Each number is 50 + 10 x the weight over its row's rms, rounded and kept within 0 to 99. Layers, rows and columns count from 0. The size before them is the row's rms in percent of the matrix's.

# layer 4 MLP gate, 448x160, rms 0.0707, rows 328-357, columns 80-159
099:58 49 57 38 36 63 51 64 65 36 48 52 43 52 49 50 57 47 72 56 49 65 34 58 37 48 50 49 49 42 53 39 51 62 66 50 61 39 47 58 38 46 53 58 64 55 61 55 68 46 47 52 56 59 76 56 68 27 71 43 52 44 65 52 52 35 63 48 63 41 63 41 53 50 28 58 41 46 50 62
106:51 47 60 48 61 47 56 44 32 41 38 36 74 54 34 53 40 45 61 45 61 56 46 45 47 58 44 49 60 36 56 40 51 34 66 44 60 77 59 30 50 41 49 56 51 57 54 62 55 59 80 53 39 57 48 46 63 49 57 66 55 37 39 33 63 51 65 48 69 52 47 45 46 53 51 43 60 62 48 55
108:45 42 56 52 64 40 42 42 53 29 52 58 50 49 50 47 63 63 51 41 59 36 25 59 42 49 58 41 32 57 63 47 51 29 39 40 45 68 50 57 56 29 56 49 55 44 45 56 68 53 54 35 52 44 37 70 47 35 62 74 54 31 44 63 56 56 47 59 65 52 61 43 40 35 52 33 54 65 49 52
102:58 60 52 54 44 50 62 50 46 58 45 61 43 28 43 56 61 51 49 44 36 61 48 26 43 37 52 52 38 57 41 66 62 46 46 47 41 49 29 51 41 55 23 73 45 51 68 37 37 44 28 34 40 57 51 39 49 69 48 47 40 48 52 62 49 51 40 39 65 67 60 39 63 57 58 51 49 44 42 51
086:45 75 48 70 54 47 53 57 44 53 54 55 45 51 67 51 56 33 52 63 53 60 48 40 53 63 52 34 44 74 51 36 45 54 33 56 51 33 49 59 31 43 57 54 50 40 48 41 36 53 54 62 71 48 36 47 34 53 59 44 51 48 46 47 35 63 53 63 48 53 60 60 48 48 43 61 61 51 46 54
116:56 46 50 43 32 45 38 51 67 46 62 61 51 36 52 61 57 60 56 54 53 73 55 50 47 50 57 47 45 37 45 37 60 34 58 54 64 46 52 46 51 61 49 51 56 50 33 44 60 60 61 45 56 58 45 56 68 49 37 62 38 34 50 55 46 46 38 49 47 55 58 33 50 51 38 54 50 62 30 53
086:37 45 54 41 44 25 48 54 56 49 40 58 57 47 64 66 37 49 63 67 46 32 44 49 69 54 44 30 49 34 61 54 56 49 43 48 51 66 42 48 52 39 34 39 48 55 51 65 52 53 64 47 39 48 55 60 63 37 52 43 58 45 48 51 68 57 59 38 42 55 77 37 42 43 55 43 59 52 54 47
096:59 62 60 44 41 64 43 47 54 37 50 49 23 38 47 46 40 40 50 51 52 60 39 35 64 38 26 54 69 59 47 45 55 55 52 62 51 51 43 47 41 55 64 54 45 54 75 37 30 32 29 54 61 61 57 55 45 51 47 53 52 27 61 42 32 48 55 47 65 47 54 54 41 53 47 48 51 48 49 47
096:31 25 54 49 55 42 44 48 52 34 58 66 53 39 46 41 40 41 58 50 57 46 46 49 41 49 61 44 39 44 64 51 59 55 53 44 57 60 53 62 35 37 58 57 60 50 45 53 62 54 49 46 66 48 46 64 47 51 68 62 43 70 43 51 50 38 44 59 70 41 60 33 58 64 57 42 62 60 45 45
117:51 38 37 47 45 42 61 68 42 44 54 59 44 48 68 51 65 53 55 41 40 55 60 43 50 52 31 42 50 36 50 49 58 47 50 43 45 49 63 53 63 64 50 40 66 60 60 48 58 42 41 50 33 49 62 61 57 52 58 55 43 53 73 54 41 48 44 60 52 39 58 32 58 52 61 48 38 51 64 60
104:44 48 48 50 64 75 66 48 41 39 66 52 48 63 60 70 61 50 47 44 47 51 43 40 40 54 58 33 64 42 51 32 55 63 54 42 71 49 53 65 47 56 70 62 52 38 51 50 48 45 31 31 40 49 48 37 53 39 36 46 45 58 51 44 47 39 39 53 62 37 31 46 46 59 33 36 52 47 32 46
121:45 52 33 34 60 61 52 50 58 55 43 51 55 63 50 33 36 41 37 54 37 40 47 62 63 37 36 49 34 63 71 52 48 54 47 46 38 57 34 50 52 42 39 59 60 37 64 36 56 59 40 44 35 59 67 44 50 52 35 61 57 33 46 65 51 61 49 44 35 31 59 43 39 63 40 40 46 60 24 62
098:59 49 45 55 61 31 39 46 59 40 55 46 55 43 53 58 60 45 60 26 30 39 71 74 51 54 48 33 45 60 52 49 48 70 40 44 51 77 59 43 54 38 61 52 58 39 57 52 43 46 63 52 51 63 51 56 39 47 47 55 59 33 52 48 65 58 42 56 60 50 56 66 40 40 46 49 46 60 53 47
099:59 39 54 36 53 39 46 54 56 48 60 53 53 62 36 51 48 58 56 44 50 57 51 43 48 44 45 61 34 50 52 64 49 57 47 56 44 46 51 62 57 53 41 66 57 58 48 49 56 47 44 41 45 55 40 53 55 53 64 59 39 32 36 58 46 43 42 47 68 49 57 51 60 61 56 59 30 53 42 71
093:49 44 58 53 71 60 60 42 41 29 43 41 57 52 38 37 51 40 50 51 47 61 45 30 32 54 46 34 47 62 54 59 41 73 59 56 47 49 45 48 38 43 33 56 68 57 60 57 50 55 53 60 52 50 52 43 52 50 60 32 53 46 42 27 50 35 61 50 55 39 46 43 54 38 33 48 65 55 42 53
099:42 57 49 62 49 52 45 52 76 54 37 37 57 58 48 51 44 64 59 66 43 41 49 50 53 51 51 43 35 48 47 57 49 58 58 49 19 55 71 46 65 60 63 52 44 53 43 47 60 58 61 43 73 39 53 62 39 52 73 43 42 61 51 39 47 47 52 52 30 52 59 37 58 41 52 46 62 53 56 35
100:45 36 62 51 56 43 48 37 34 66 43 47 47 40 49 45 67 49 46 35 35 45 50 51 47 47 41 42 55 63 65 59 58 63 55 48 52 49 58 26 40 42 74 47 52 38 39 56 45 45 50 62 56 66 54 26 42 52 56 53 50 46 47 60 47 57 51 52 56 38 48 41 51 46 47 64 41 43 42 53
090:54 54 41 52 55 45 55 61 53 38 62 58 28 50 47 35 51 47 53 34 52 62 45 66 40 50 60 57 49 56 56 47 66 44 63 54 57 49 57 58 53 39 62 48 35 56 60 48 39 38 38 63 59 57 46 46 64 45 57 48 60 49 56 40 59 61 50 43 64 58 36 35 52 32 37 48 54 33 36 51
105:41 41 33 46 40 46 49 72 38 59 52 46 63 47 54 52 52 28 49 37 67 51 48 50 50 41 38 59 62 47 48 72 51 56 45 47 54 40 51 35 42 58 60 73 29 32 45 28 61 44 47 51 40 53 68 44 39 45 63 42 52 39 38 70 49 34 57 44 36 42 60 43 46 33 39 43 37 56 63 55
092:57 46 44 47 25 73 54 69 46 61 49 56 51 54 39 28 56 56 42 42 45 52 34 40 51 37 51 65 37 56 44 47 56 53 55 61 63 39 49 62 42 39 24 61 62 53 42 41 40 52 48 69 49 52 64 53 44 44 48 50 46 47 50 67 51 34 39 28 55 40 53 35 52 48 49 45 42 62 57 45
107:54 56 44 38 40 56 65 60 45 61 52 59 45 57 41 43 30 54 64 34 37 41 34 56 45 52 49 37 51 62 62 45 64 56 70 58 45 64 50 38 49 42 40 58 67 44 41 55 44 48 34 45 25 68 59 44 68 40 43 30 65 41 55 29 48 71 61 39 45 51 50 52 56 57 59 53 51 55 52 57
105:51 35 45 55 57 64 54 38 30 37 45 57 57 60 44 60 62 55 57 56 65 39 43 39 46 52 37 40 57 65 31 44 29 48 72 52 42 41 38 54 63 41 34 59 25 57 55 46 55 47 52 62 67 30 46 38 40 38 49 48 57 59 50 50 63 44 49 28 46 47 52 47 28 51 65 49 60 57 44 38
100:33 48 40 40 50 54 46 48 58 59 57 42 55 51 59 53 57 46 49 39 44 34 58 49 47 59 45 59 49 60 55 54 65 61 40 59 55 37 47 30 37 57 56 32 45 53 55 47 60 28 66 44 49 53 54 35 46 46 52 46 59 48 56 61 48 56 40 31 53 62 38 49 43 59 51 33 42 54 54 40
104:75 55 53 56 42 51 57 71 42 67 56 47 47 51 30 26 57 59 59 30 38 47 57 35 48 50 51 48 52 47 54 41 47 62 59 45 40 71 44 72 49 58 62 61 50 47 40 54 50 62 57 42 35 57 52 47 36 48 51 50 41 58 67 68 63 49 53 43 58 43 42 38 51 59 50 42 46 69 42 41
109:40 48 30 47 56 47 64 44 39 51 58 63 40 62 43 62 33 63 48 35 40 44 69 50 63 57 37 56 56 60 33 45 55 59 50 64 40 56 28 45 51 33 39 57 60 42 55 41 47 41 51 53 42 42 50 35 36 74 45 41 55 49 37 46 57 60 65 40 42 55 61 44 44 55 62 66 43 54 41 30
106:43 51 42 43 66 44 32 68 59 62 63 58 47 39 58 57 29 52 52 47 30 46 52 56 61 54 44 41 47 20 53 57 48 60 62 34 45 53 66 51 47 52 56 55 40 56 42 47 71 67 48 39 39 37 56 60 53 48 66 58 52 57 76 55 65 63 47 64 46 58 39 39 59 50 53 58 42 63 45 45
107:57 61 48 43 52 50 43 53 61 62 51 52 55 44 50 30 39 71 41 66 60 58 35 54 61 57 50 50 39 48 66 34 53 39 66 50 60 82 52 57 72 51 50 39 60 45 48 45 51 57 57 37 55 40 72 47 52 35 39 52 54 51 63 76 57 57 37 54 53 52 55 55 51 48 39 36 44 61 72 47
103:56 41 53 43 52 40 59 29 53 56 53 57 44 48 47 50 51 51 67 30 52 54 47 52 41 65 64 32 59 42 55 46 60 49 56 38 57 56 62 43 35 45 55 42 55 44 30 36 36 43 63 49 40 50 51 51 38 57 31 55 42 43 38 54 58 55 39 40 69 56 34 44 42 45 36 43 61 47 30 72
099:54 42 40 63 46 57 40 45 61 43 59 72 42 46 41 38 56 42 68 48 40 52 44 46 59 50 38 59 43 38 35 49 54 53 66 40 57 37 40 79 55 45 51 47 45 48 47 48 36 47 51 52 43 48 56 61 50 46 60 42 49 58 52 68 53 42 48 55 41 60 53 20 56 46 44 40 25 54 53 47
089:63 57 59 47 66 48 31 37 46 42 49 39 56 49 44 57 37 57 53 42 41 59 49 62 32 62 46 41 49 41 52 44 43 27 39 40 53 28 57 51 48 51 58 35 54 46 54 48 67 63 57 45 68 54 55 41 59 46 56 57 46 52 47 33 54 41 46 59 65 57 59 34 50 42 66 57 50 32 47 38
# layer 4 MLP up, 448x160, rms 0.0681, rows 328-356, columns 80-159
101:41 46 38 52 57 32 55 44 42 57 52 56 44 50 55 39 57 53 46 40 46 61 52 38 55 38 66 55 40 56 30 51 36 40 49 44 44 55 44 58 50 59 58 68 43 33 49 35 46 46 37 55 46 31 39 40 48 68 42 60 42 45 54 63 65 37 29 38 54 51 54 39 46 52 66 45 56 58 43 46
107:47 33 37 67 39 33 52 54 50 62 49 55 39 38 34 33 56 58 42 56 44 42 42 65 46 66 38 39 56 46 58 77 40 45 48 46 47 41 61 61 54 39 55 49 52 49 46 53 51 44 34 41 54 54 36 63 63 41 46 29 40 80 43 56 53 55 40 69 33 31 52 48 72 49 55 66 58 43 52 47
108:57 55 39 53 55 35 52 58 48 55 54 53 67 63 38 64 52 54 56 42 41 45 55 34 35 51 49 47 51 46 68 52 49 42 59 44 60 39 62 67 38 34 50 31 49 55 42 49 50 46 55 43 60 34 52 70 41 42 64 67 55 57 63 62 46 35 44 52 63 37 36 55 43 52 48 40 52 50 34 50
098:57 58 46 44 68 52 53 44 52 49 36 39 36 48 52 44 30 43 59 81 31 39 40 57 45 40 28 45 44 45 47 48 40 38 61 39 33 45 26 50 62 43 46 43 41 47 47 63 70 54 41 53 42 36 40 51 54 51 47 42 38 69 51 60 54 67 39 51 47 50 59 47 58 48 34 56 46 51 48 43
088:45 70 41 67 44 50 44 37 46 42 39 60 76 53 59 63 62 48 50 55 75 73 43 44 48 58 37 47 46 61 66 33 44 60 59 30 36 46 53 75 58 62 66 49 46 30 44 56 57 38 27 59 47 57 40 32 48 57 41 35 69 50 43 41 36 47 57 49 63 59 56 46 44 55 49 42 71 44 39 56
116:47 40 40 45 35 47 50 47 55 36 59 67 44 49 53 49 43 62 65 50 39 65 44 45 52 37 63 54 46 44 64 47 69 49 51 59 41 57 58 45 46 59 53 47 67 46 36 33 62 43 57 36 66 46 40 51 73 44 58 48 41 46 55 62 46 55 46 43 55 48 59 30 53 65 52 48 51 67 45 42
090:51 46 46 58 69 55 74 49 47 46 53 51 36 55 51 47 60 47 44 57 63 39 26 70 57 61 61 36 37 54 56 39 35 62 48 60 35 62 36 47 59 53 63 58 69 52 47 39 50 47 56 49 45 39 47 41 48 39 47 53 43 72 35 54 47 51 54 53 52 52 35 55 50 38 53 43 49 48 64 43
099:76 47 63 62 53 41 45 48 61 50 45 58 49 47 80 30 35 45 63 53 42 58 46 63 47 45 60 52 51 45 53 52 57 63 50 64 51 49 53 55 62 58 47 40 56 39 65 45 48 64 44 57 51 44 59 47 49 43 64 45 35 55 67 33 42 56 69 60 52 52 51 38 47 61 36 63 50 48 34 39
098:28 45 56 27 48 47 36 43 61 37 52 42 59 65 47 54 60 54 47 52 65 30 36 55 48 37 51 41 62 51 53 70 39 32 34 27 43 44 54 30 40 37 58 38 43 42 37 56 61 69 58 45 49 46 40 48 66 37 49 45 46 68 45 59 39 55 46 60 68 41 59 49 58 48 47 49 59 16 47 45
112:60 55 47 66 51 63 38 47 54 59 49 55 41 52 30 55 39 38 59 55 63 52 23 63 44 46 68 63 36 63 46 48 47 68 61 49 57 55 49 65 36 39 67 59 30 42 51 43 40 52 40 57 64 41 54 36 53 54 23 57 59 40 35 54 64 50 52 40 45 49 47 50 50 41 30 46 49 62 37 53
105:42 53 51 42 40 44 71 46 61 56 32 43 40 48 49 56 70 51 62 47 54 38 57 68 59 46 39 45 63 38 30 47 26 53 49 57 57 51 59 43 58 56 46 65 25 37 49 67 61 51 55 47 50 54 30 47 53 37 45 40 39 72 44 43 51 37 43 48 40 40 46 44 34 46 50 49 50 56 26 35
110:54 45 57 30 60 51 51 48 58 51 47 78 67 41 39 52 63 42 54 52 51 66 42 63 49 53 47 42 34 64 62 54 55 33 47 26 57 56 39 64 50 41 45 65 53 55 48 45 52 45 33 54 43 50 61 51 59 50 43 45 54 42 59 48 47 45 42 40 61 58 47 36 32 37 42 40 40 45 48 84
101:73 38 36 40 47 65 42 53 29 55 45 65 60 66 65 42 45 48 62 58 58 55 59 56 54 52 44 49 39 58 51 54 61 44 40 43 46 61 50 34 49 37 22 55 66 46 51 50 51 74 38 49 67 47 73 37 50 38 56 44 48 48 57 63 58 53 52 36 56 64 52 52 49 42 39 47 41 49 56 34
100:61 35 50 42 44 39 48 45 65 56 61 50 54 58 30 44 44 52 53 35 29 37 45 39 58 51 63 36 39 48 53 68 45 41 53 65 42 52 57 45 48 49 44 59 57 65 51 52 54 46 41 40 54 63 45 54 62 57 54 64 47 33 45 67 46 54 34 50 65 53 58 63 56 57 48 68 38 49 40 55
095:51 49 40 69 52 57 51 54 48 33 46 62 38 41 55 44 50 41 63 44 55 32 48 64 58 64 62 24 52 45 50 48 43 39 41 43 40 42 58 61 46 40 47 72 37 49 42 33 47 52 57 54 49 52 50 47 59 46 44 54 32 56 43 34 44 48 52 59 39 43 56 61 36 53 50 40 43 47 55 37
101:57 59 60 53 51 53 40 56 26 38 55 39 64 50 63 53 77 32 49 52 63 58 49 54 36 65 58 48 60 32 50 49 44 63 55 65 55 62 65 55 64 66 59 55 45 58 50 51 45 54 39 71 51 34 30 47 56 31 33 56 54 51 62 54 35 38 47 65 53 39 44 58 42 69 62 48 52 48 27 59
095:48 40 48 46 57 33 40 38 55 46 55 38 48 55 45 36 52 41 62 17 42 57 49 53 45 46 55 44 52 43 68 50 60 62 45 43 45 60 55 36 56 54 66 41 54 24 52 42 38 31 53 56 41 50 50 56 56 45 68 27 56 46 45 32 46 70 35 63 63 59 54 26 55 46 46 55 40 47 44 52
091:29 44 62 57 59 45 52 32 32 51 54 58 50 54 52 71 52 46 62 44 50 45 55 41 50 59 39 37 34 57 43 53 43 63 67 54 38 71 48 56 55 60 39 36 67 53 50 50 59 40 45 44 56 47 32 34 42 20 64 39 67 45 51 40 43 48 45 48 63 58 60 43 41 55 45 51 65 39 45 41
101:46 59 65 49 55 57 53 45 62 39 68 63 42 47 48 49 51 52 59 65 52 68 51 34 43 58 46 47 43 67 48 43 54 55 65 37 44 63 47 84 55 64 48 48 71 68 57 75 44 56 36 51 54 50 46 58 53 51 55 51 46 69 61 29 62 58 40 48 60 48 40 53 60 58 61 53 62 50 40 61
093:49 44 65 55 68 70 52 51 61 53 54 50 28 35 49 60 47 65 59 45 29 49 43 38 48 55 50 35 47 57 43 63 59 63 72 48 46 39 42 37 35 29 52 44 60 31 41 43 45 57 56 29 56 35 55 40 50 41 53 42 39 48 49 76 62 43 39 49 58 47 56 37 37 41 40 48 60 49 46 66
109:59 47 68 51 35 50 40 53 68 44 60 50 49 35 60 55 41 37 61 50 54 46 63 45 50 52 62 40 56 51 46 49 52 48 54 45 55 53 39 45 51 50 38 40 51 35 52 48 34 48 66 41 59 36 49 62 51 41 54 25 50 64 49 49 70 49 63 59 56 50 58 66 39 45 55 61 29 48 45 39
103:56 49 68 42 44 72 38 56 60 54 58 60 45 68 53 43 71 40 63 59 46 56 52 51 44 42 49 34 48 46 54 62 54 52 54 47 58 51 55 43 43 36 38 63 42 39 41 50 53 44 54 33 42 36 58 44 43 45 43 52 48 51 57 66 41 44 47 40 50 63 45 62 37 22 34 60 51 56 50 56
093:61 32 39 41 50 65 61 51 45 53 64 49 31 49 30 52 51 41 52 48 23 39 42 35 38 49 58 75 45 51 47 53 64 57 55 51 56 38 37 34 38 69 46 50 56 38 51 43 46 55 53 41 28 54 53 31 36 30 54 49 47 49 54 47 49 56 54 34 69 52 53 35 54 58 36 58 36 58 42 48
103:51 49 53 46 56 36 56 59 44 59 54 58 53 49 28 35 41 58 62 35 57 47 56 41 46 57 54 54 38 41 47 48 47 60 61 48 47 60 34 45 38 63 51 61 51 42 56 50 51 64 53 40 31 64 60 47 36 32 64 51 49 40 54 88 48 63 64 37 78 55 44 50 39 48 59 68 56 63 53 47
109:56 50 49 48 57 53 53 52 56 66 46 49 54 58 52 60 41 50 48 42 50 52 71 61 48 57 65 49 52 50 53 48 62 36 54 50 53 37 47 45 24 66 51 55 37 79 57 59 60 29 42 55 59 37 40 47 66 51 49 53 55 37 39 44 40 41 46 54 49 58 47 42 48 40 28 63 43 35 32 39
115:54 45 55 42 40 46 42 72 35 49 43 66 38 43 63 58 50 46 32 54 50 49 30 53 39 66 45 52 51 61 41 50 54 52 72 38 60 55 60 46 32 48 48 53 43 55 48 35 47 32 47 48 38 35 56 51 54 49 59 48 44 42 61 61 34 54 41 65 61 60 32 43 43 37 52 54 49 37 59 43
113:55 48 60 45 69 61 41 36 53 66 57 49 44 52 48 27 43 53 50 43 39 38 68 53 48 53 51 55 33 65 30 32 37 46 55 58 50 58 49 46 35 53 62 41 44 48 43 51 56 58 42 62 33 33 47 52 61 43 45 55 71 58 67 42 64 46 51 52 34 47 65 47 48 52 56 67 45 63 42 53
103:54 53 38 37 59 49 58 44 52 50 43 67 33 38 49 46 43 53 58 32 41 63 58 45 69 52 56 59 38 36 29 60 56 63 46 44 41 42 36 37 42 44 60 50 76 46 48 35 46 45 55 40 42 59 49 70 53 60 59 53 50 24 62 45 54 55 55 50 53 30 51 37 60 69 41 56 46 49 42 46
097:53 49 37 42 59 51 45 47 60 38 62 45 56 46 25 43 46 51 46 34 26 39 42 54 53 54 56 43 68 54 58 47 51 37 54 58 60 38 36 57 63 43 45 24 57 47 50 60 35 46 72 50 42 71 43 57 48 55 54 47 49 56 36 69 54 74 61 55 55 50 39 61 55 57 41 52 47 49 44 30
# layer 4 MLP down (transposed), 448x160, rms 0.0505, rows 328-356, columns 80-159
106:50 30 54 62 48 40 54 52 49 59 68 58 49 33 48 60 48 38 55 49 59 59 46 35 53 61 64 58 50 45 23 47 33 56 52 42 47 53 66 60 51 69 46 54 36 24 45 60 46 55 38 54 47 41 26 50 47 57 70 65 59 51 46 46 49 24 47 42 50 55 40 45 57 37 56 75 60 49 45 45
106:50 45 45 29 40 41 38 44 48 70 42 57 53 44 55 57 45 67 46 49 56 44 42 48 54 55 46 36 37 47 39 59 49 55 40 54 57 60 49 69 55 73 53 39 57 49 48 27 51 44 26 57 32 50 54 40 59 57 56 46 42 52 61 74 59 38 43 72 42 53 63 41 40 61 66 66 60 44 48 46
106:47 55 37 59 66 32 41 51 56 55 50 57 46 59 58 61 50 65 50 47 58 56 50 43 26 47 53 53 48 56 48 63 47 59 60 48 58 55 56 57 48 35 61 51 38 51 40 53 64 40 58 54 38 44 46 42 46 64 54 54 51 46 71 31 36 44 51 57 40 51 71 59 45 57 39 48 66 28 56 54
102:49 73 68 45 51 37 51 37 47 42 34 55 50 40 46 50 46 48 38 72 52 62 24 50 54 53 45 46 42 57 38 55 40 47 63 52 40 36 29 40 46 51 48 57 38 55 62 47 51 42 36 45 51 56 48 59 40 65 46 40 43 58 60 47 49 58 55 52 36 50 49 29 43 80 40 59 55 54 68 56
085:52 41 62 37 53 33 40 41 47 47 36 37 44 66 35 39 42 50 58 50 46 28 64 55 60 50 55 56 49 42 43 55 68 58 40 58 72 52 43 37 57 33 41 47 67 65 65 50 41 61 60 38 58 58 52 57 47 34 61 60 33 56 45 46 53 51 48 52 35 52 38 52 76 49 55 64 48 45 52 51
109:53 53 55 44 49 38 28 26 51 44 60 45 51 42 45 43 49 76 45 58 53 47 54 46 70 47 40 44 45 60 59 47 54 48 49 56 39 55 73 39 42 56 49 36 54 49 33 44 59 53 63 50 37 43 26 52 60 38 44 56 37 59 47 58 49 49 42 54 36 64 60 46 41 50 38 56 53 54 37 53
090:51 52 66 54 76 55 62 72 38 52 36 48 41 45 49 60 62 54 44 53 44 58 55 60 42 54 39 41 65 40 60 54 45 46 48 47 39 35 44 46 59 58 50 57 58 59 46 34 54 45 34 47 60 43 48 50 66 41 50 65 52 44 64 62 53 46 52 58 53 51 48 45 54 38 58 40 53 74 54 28
103:51 65 54 44 41 55 37 61 50 40 37 50 43 47 48 70 46 52 50 55 45 65 63 37 49 47 29 57 57 59 39 51 49 57 55 61 58 51 44 67 49 68 56 46 37 59 64 58 44 40 18 61 53 56 60 58 36 55 43 64 62 36 61 39 47 45 65 61 62 44 51 52 37 45 66 60 49 54 49 47
100:39 58 55 34 44 60 48 46 58 55 41 50 43 75 47 57 53 48 46 47 60 22 38 65 49 38 45 41 60 56 55 52 30 27 50 46 43 35 50 32 34 51 59 45 48 50 48 44 44 61 53 42 27 38 34 51 60 45 56 42 58 43 52 52 40 59 41 51 51 57 53 51 42 38 54 46 55 20 63 60
103:71 42 40 73 45 46 58 42 48 48 54 50 43 55 37 60 56 47 56 50 64 54 20 49 39 57 73 73 45 56 54 60 51 65 63 51 50 57 48 69 42 69 50 58 50 38 65 52 51 56 37 54 70 55 61 37 43 49 39 69 47 52 46 53 52 44 44 51 63 44 49 51 42 51 41 51 45 53 46 48
101:51 66 57 47 43 53 37 33 64 59 41 64 52 43 53 64 56 59 52 42 47 30 52 50 71 42 40 56 63 39 45 53 34 47 70 52 42 48 54 53 52 53 39 57 37 40 45 60 60 40 49 64 33 47 40 54 29 57 60 47 69 56 55 53 60 68 58 62 28 55 60 60 38 60 39 42 58 59 47 57
109:50 70 44 38 76 24 31 38 67 58 44 48 57 32 56 39 40 51 46 52 51 49 40 69 67 30 51 25 56 49 50 49 56 53 42 58 48 68 63 51 65 44 48 41 42 48 37 50 71 56 44 50 54 61 32 35 45 34 45 47 49 55 62 43 67 54 48 47 45 48 47 61 54 49 53 43 47 58 53 48
104:67 24 66 49 35 69 52 47 45 50 54 46 46 42 50 41 57 51 59 53 66 62 66 49 61 63 48 31 62 57 43 41 46 55 38 35 45 75 64 66 53 50 52 57 47 39 64 41 42 42 65 50 74 58 63 34 62 46 38 58 66 52 57 43 58 61 53 51 49 55 43 59 53 28 45 55 45 46 55 44
090:61 55 51 46 60 31 54 30 54 43 55 50 50 65 47 62 47 59 31 34 29 51 60 56 34 49 62 42 46 51 60 43 37 46 50 62 54 35 64 58 45 46 48 35 62 45 61 49 49 48 57 30 46 65 31 56 42 67 52 49 40 44 47 49 47 61 44 47 54 56 52 81 43 62 38 69 46 44 42 60
095:48 35 50 60 51 51 46 44 62 62 60 46 48 63 55 46 49 44 32 39 54 41 49 41 38 36 74 58 43 44 41 58 61 32 50 81 47 48 43 50 42 65 43 69 47 55 40 50 59 62 33 54 58 43 44 46 39 48 49 58 35 62 39 71 35 63 46 30 63 46 57 58 41 45 52 42 34 53 66 50
101:56 30 36 52 49 40 41 40 56 42 72 50 53 40 48 31 48 51 46 41 63 70 51 47 52 44 46 51 66 62 39 65 50 46 45 67 53 54 34 69 61 59 60 48 59 36 33 60 41 50 52 56 53 52 44 47 71 61 42 56 67 52 47 48 60 49 39 60 41 68 70 54 64 38 42 46 34 63 67 46
094:26 49 70 54 43 28 61 58 44 48 35 40 50 43 54 50 69 61 32 43 40 61 45 53 60 40 29 46 47 56 60 42 60 45 53 61 48 45 59 47 45 40 63 34 56 48 36 52 49 52 66 62 51 59 51 52 41 40 55 46 45 44 52 53 65 39 62 63 43 53 47 47 48 43 51 53 51 47 51 69
094:68 47 51 63 52 61 48 43 51 60 24 55 59 64 38 55 51 34 48 46 59 70 66 48 68 31 43 54 41 57 44 48 45 61 45 52 54 61 50 58 42 39 47 36 63 56 60 43 43 35 42 41 46 45 55 46 52 37 66 40 58 44 49 45 26 52 46 49 66 32 40 66 34 53 41 46 53 54 40 37
096:65 35 42 46 42 30 52 68 50 50 64 51 60 50 36 42 29 41 51 42 53 58 44 64 34 49 57 49 52 57 60 58 48 73 64 38 57 63 53 49 51 51 53 74 40 55 39 48 43 37 53 49 47 50 49 51 63 46 47 43 64 43 52 43 63 43 53 40 39 40 69 49 51 39 31 41 45 57 59 50
097:61 36 56 56 57 80 55 69 59 58 55 65 54 57 49 58 60 42 46 48 43 68 51 49 42 54 62 55 41 56 42 33 39 59 36 44 43 46 40 54 58 42 45 57 68 50 38 30 51 41 60 51 50 45 60 53 39 34 42 57 53 60 57 54 59 46 45 27 46 51 41 44 49 50 55 48 50 58 57 56
112:53 56 51 61 41 60 56 59 43 43 61 60 56 53 49 72 45 30 55 59 65 55 53 59 54 62 70 67 70 47 38 56 64 46 58 34 37 38 57 36 49 53 51 46 60 48 41 51 51 41 53 49 59 62 44 53 48 47 38 41 63 52 69 42 41 56 71 51 34 50 48 41 45 50 41 66 39 52 43 52
112:47 52 26 72 31 29 54 58 56 48 43 64 50 35 50 61 45 58 50 59 50 40 50 48 50 54 48 70 41 63 54 48 64 44 57 49 40 48 48 61 59 73 45 42 53 55 45 58 64 49 57 59 34 63 39 65 63 54 61 37 80 58 53 47 56 55 58 63 53 60 60 40 58 53 46 50 54 58 43 39
098:30 49 47 45 44 57 47 53 52 50 65 38 54 63 64 56 66 36 42 50 56 41 60 50 49 46 45 48 63 53 50 51 67 50 38 49 54 29 42 43 39 62 61 48 41 41 45 38 47 37 73 44 34 40 46 58 37 52 61 59 61 42 64 47 55 59 43 42 55 60 46 51 48 38 47 33 57 36 56 45
107:52 42 62 49 47 40 54 49 41 53 56 49 59 50 29 30 51 66 65 29 39 46 53 53 46 43 66 50 42 51 46 47 41 63 51 43 34 60 39 51 39 51 58 55 44 40 50 47 43 55 59 35 36 69 58 49 26 32 57 47 38 49 56 68 54 61 69 40 72 38 39 69 38 47 58 57 65 53 57 40
111:48 26 56 48 42 45 46 58 42 40 59 27 54 45 39 58 36 44 38 70 40 60 45 50 53 53 56 44 56 48 36 59 59 51 47 55 49 56 49 65 48 64 49 23 51 32 52 61 40 59 47 54 44 44 54 61 31 37 57 44 40 43 50 51 40 33 44 52 52 51 38 38 63 40 45 50 51 46 37 75
104:47 58 54 42 57 45 42 63 51 50 60 57 43 41 56 39 39 39 48 50 39 29 30 36 52 53 52 59 78 41 45 44 45 66 53 44 56 60 50 63 48 52 58 52 36 38 30 46 60 34 61 45 66 41 45 60 48 53 60 57 54 37 62 44 47 59 46 63 45 60 52 34 50 56 52 52 45 46 61 41
116:58 43 47 42 66 75 51 51 51 41 68 47 60 83 48 36 64 62 54 35 56 41 60 46 54 47 53 47 40 54 46 20 34 41 42 53 55 56 50 50 49 42 54 30 52 40 39 49 46 55 41 42 41 33 40 46 51 41 44 55 69 53 50 40 66 51 44 44 40 55 57 55 46 43 57 64 45 66 37 39
100:50 33 58 41 46 35 52 46 55 38 38 57 42 48 44 47 61 53 46 32 50 55 46 48 48 58 50 51 49 55 46 48 36 59 47 30 44 46 69 38 43 48 47 30 60 50 42 40 49 40 72 60 27 58 37 63 41 51 47 52 52 44 57 46 61 56 56 40 71 51 40 68 46 52 42 61 47 26 52 61
100:43 47 50 42 55 59 39 30 49 46 42 51 49 49 38 53 65 50 34 33 37 38 40 56 61 69 45 38 61 44 60 49 49 31 50 57 61 50 55 40 50 45 31 26 45 46 52 43 53 48 75 50 47 71 42 61 52 62 37 42 47 66 34 63 49 63 61 47 45 48 34 78 50 60 40 48 46 56 52 49